Each number is 500 + 25 x the weight over the matrix's rms, rounded and kept within 0 to 999. Layers, rows and columns count from 0. Numbers have three digits each.

# v: layer 3 attention value, 96x96, rms 0.224, rows 62-63, columns 48-95
# o: layer 3 attention output (transposed), 96x96, rms 0.211, rows 62-63, columns 48-95
# q: layer 3 attention query, 96x96, rms 0.233, rows 64-87, columns 48-95
# k: layer 3 attention key, 96x96, rms 0.229, rows 64-87, columns 48-95
v62:531471508523480502491479526477461470513528487516506515585511468477532515550449509489488496452514534464463557504512466493489503537514497475548494
o62:523538516499501515500537494510466520465510544470464503467437538476494470509511544515494474515516472501474500487536465482508526491500520525526522
v63:472498504505506481489452540497512471535462508482514504498452503495499509479503524526515485523493536486480469480477500497525475491498482561461503
o63:508493458500503525507512496507515475540502520521497483486483473518491548519502481526522506526494478513517456505475525557477461467490525479497478
q64:489506516506535470496498499530503528477522481494518529501516491481484457523487482504494517493527455454518536511488482483506507513465532515498498
k64:490503504520535525465504513494486462495491497483521489544481513510511465508481491517469504484520497480543505502497529506525450522507484509514521
q65:485463519516505512512517480485515478505470486526494485522494519472505519483486483515483497495489498515502513510505490499501497470469504497502486
k65:479487483482462451538488475491499541503517480499502520482520507507461495498567524517503467503505499490461480507481502531525525489534496486501469
q66:491461463489490518509505518486526578495533507483481519456518482510525492489491486469537505519481514467516469453489516478511488521516505478436502
k66:519516525478517503497476489500509493525509518497508499533481508471487493515473490505529500500487501487499507506523491500499536496470462473520503
q67:454485516516506503508500517521481479513490458496505466512471490542503503482519546510467514460521490481471502539494483498498492477465493538529512
k67:472494488512480508495479522488505497475478446489505528476505505500508495481510509506492507475500458541491506499511508490480472506511508485514490
q68:527522476470523470503462500501467530544555528491452477512509494479468526520492491510491508552496487480504437479494526492505497516503491460441511
k68:525515547478528526499523477500483513551506524512513495473507517530516491526438462525497507474508530455508524511517515481457509479474499515503501
q69:514518499477503542454503489506485489509515495495495515515471524519454519468501522514465530498515458464539424556485522490485515514486520514510473
k69:535510523492511482488502503489501505518509534486495477501544509489492525544485470515483495516505556485505512477517502495493502476474457511453459
q70:548488529524482523525497531498492504481488503506501492494526505473498504527465478469497466484534531558514503466519485498482500493519439525495505
k70:467477473476451499523515469501516521471532519500518509495502475532513522501530532474486491508487517480487479511499502514531505483514523498473499
q71:509518521506512490535507503477509499479512491485490497490547474479509476530508517507486521493484507480474538481506494498506503520493456487478495
k71:507455536539525520518460512485505484483471515507521514502529481492552515514483494509493485461538488483498501521518509518482490520506505516501507
q72:498456525478523500490472503463507563508462448486555486503454534530442516497475433514528521494530512461478516531496500508514550552471500532524544
k72:484500506536572507454508542479525498468509481496517411475465536499445504476456450529516486538504542504514486493480515531580567501473550506514499
q73:586519497528455486516490510476457491488553481442463488517523493458543536535489492487462516487512498482533546467565506482489518526527464505510459
k73:527468463480466509540470469481505512500484493485526474518529488471572493528526595512526506478465515462515507494493490502548461501567475498514502
q74:537490465475491495535462455499467499518527487528506501517532471456507538471513488485518525502461454543496509485519489460488525482505548480451500
k74:571481487482517507552451504481439482475503493470503500512494471492534448488480500478498499494482482529531534495467494468513466490528490502507542
q75:507460560490524499486439495463502532527507485518536479513519502466466510495504543469488517511464540504503494481490512463470505472504524511449494
k75:530445512484468502520505531520481527512498481496480495450505461494491445485496528465503509521476535559450513529469477471477497490533499509465473
q76:458558510473527468464509499502543451533502504563523526487486511496476467487461435520534503468528483464501471549481536494527504536502541494536472
k76:470540528488527480488524451497508505485494476553535520455445506535465457513455437501507505475519488456537525527528556495532482443535543492520544
q77:542576589495510510474485486509478472467490516495450535489510484472531464486490499527550502487504509481475478527512513472489469522530492506550480
k77:494522535456510502533476523444484489474463463485500497452487515521477439487476475528515470451496518476504498540453525455476435541543472531552555
q78:460460475492517515545472474492500521502487488506506497513511523539484517466505476471560512502499480539472496501515513493522523499455521490438556
k78:507529452545544510492492510519469475491522491463476476537525498494503485465471445468520479516459502548497512507493477493484530518473499515475521
q79:503508463489473500498550478518504469517461493476472468518444529554569530523512483495539461493501522509504444475509486512514520513488496466526513
k79:489506480495510458523499471531492493476512493494531455505466549528545502507522430495527474520455525499500499470459522545493561510506510501467517
q80:510480528512490488514476498522515491503489526522492497494500506494526502476479498516507501467507517483497493517484504497526449490500507502481507
k80:526468518502548507461483539494493475530487496477509475558485496488498484527459465511476506494553508514508504469485507493489460495545501487515546
q81:517525500495476466489508507489487513505503473501491526512482499545524506511521517496474479549490492503505491469502518503483497506508503508502483
k81:481464476494473486543475513499509529474498486538529483484496500531495509497561517490506468503484510494463465495462490543539539477514569492504512
q82:482498493538490440497482520502512539487495484522463503515529480554506478479518536486475490482519513502474514480469475496511465494490524502569528
k82:509491492493492467493509478463500491540504485473509468520445508520529492463519530496472481520487454509514490519495503480498544475467525499490507
q83:518476483480496516501503469492495494474512505499539514539465515490475511535487477513455475474513485472528479536515529479484519522522456518447497
k83:509470540489512540495481518504503494505507491492484511476512498478516497532482471486526526502478565493496534524501496491534516487496484518474512
q84:558452483499464513505479509442507557529441472502520493468475510478489557503512463484502496480484539540505470491511492493470575520507516523467486
k84:525474475488468482525471481528507507487511524495540465497473519502528524508530516480500479561468521510502510490478479501565524486489507496471506
q85:552495494467505495529465517458490522553497521503520516488513505462488515532489504491548489522487500514535463453503523504477504505502507500455516
k85:522462466468497466488472469530484490542536506513531479501457517533504528520490476537506502522491487514500504510498499492516545476497492477484464
q86:478498521548468498523481482512523457475508501492479508518523489512535440477524538531490476504487474510450541521461499533533495510473512472494511
k86:469526506526516525491509503499517493498456453518493549517502474498513478466507531482524468443505465526470517531504480500480482524494506488548527
q87:486514516470545527475483527497469481488515481501507517492526509487445493493468500490513512486505507502517540502471518455483508532487469538487517
k87:544499531474516483483488522486466493495493512511462538533550502465494484533474496481491514514491490541532481451523486490488452518476470525475496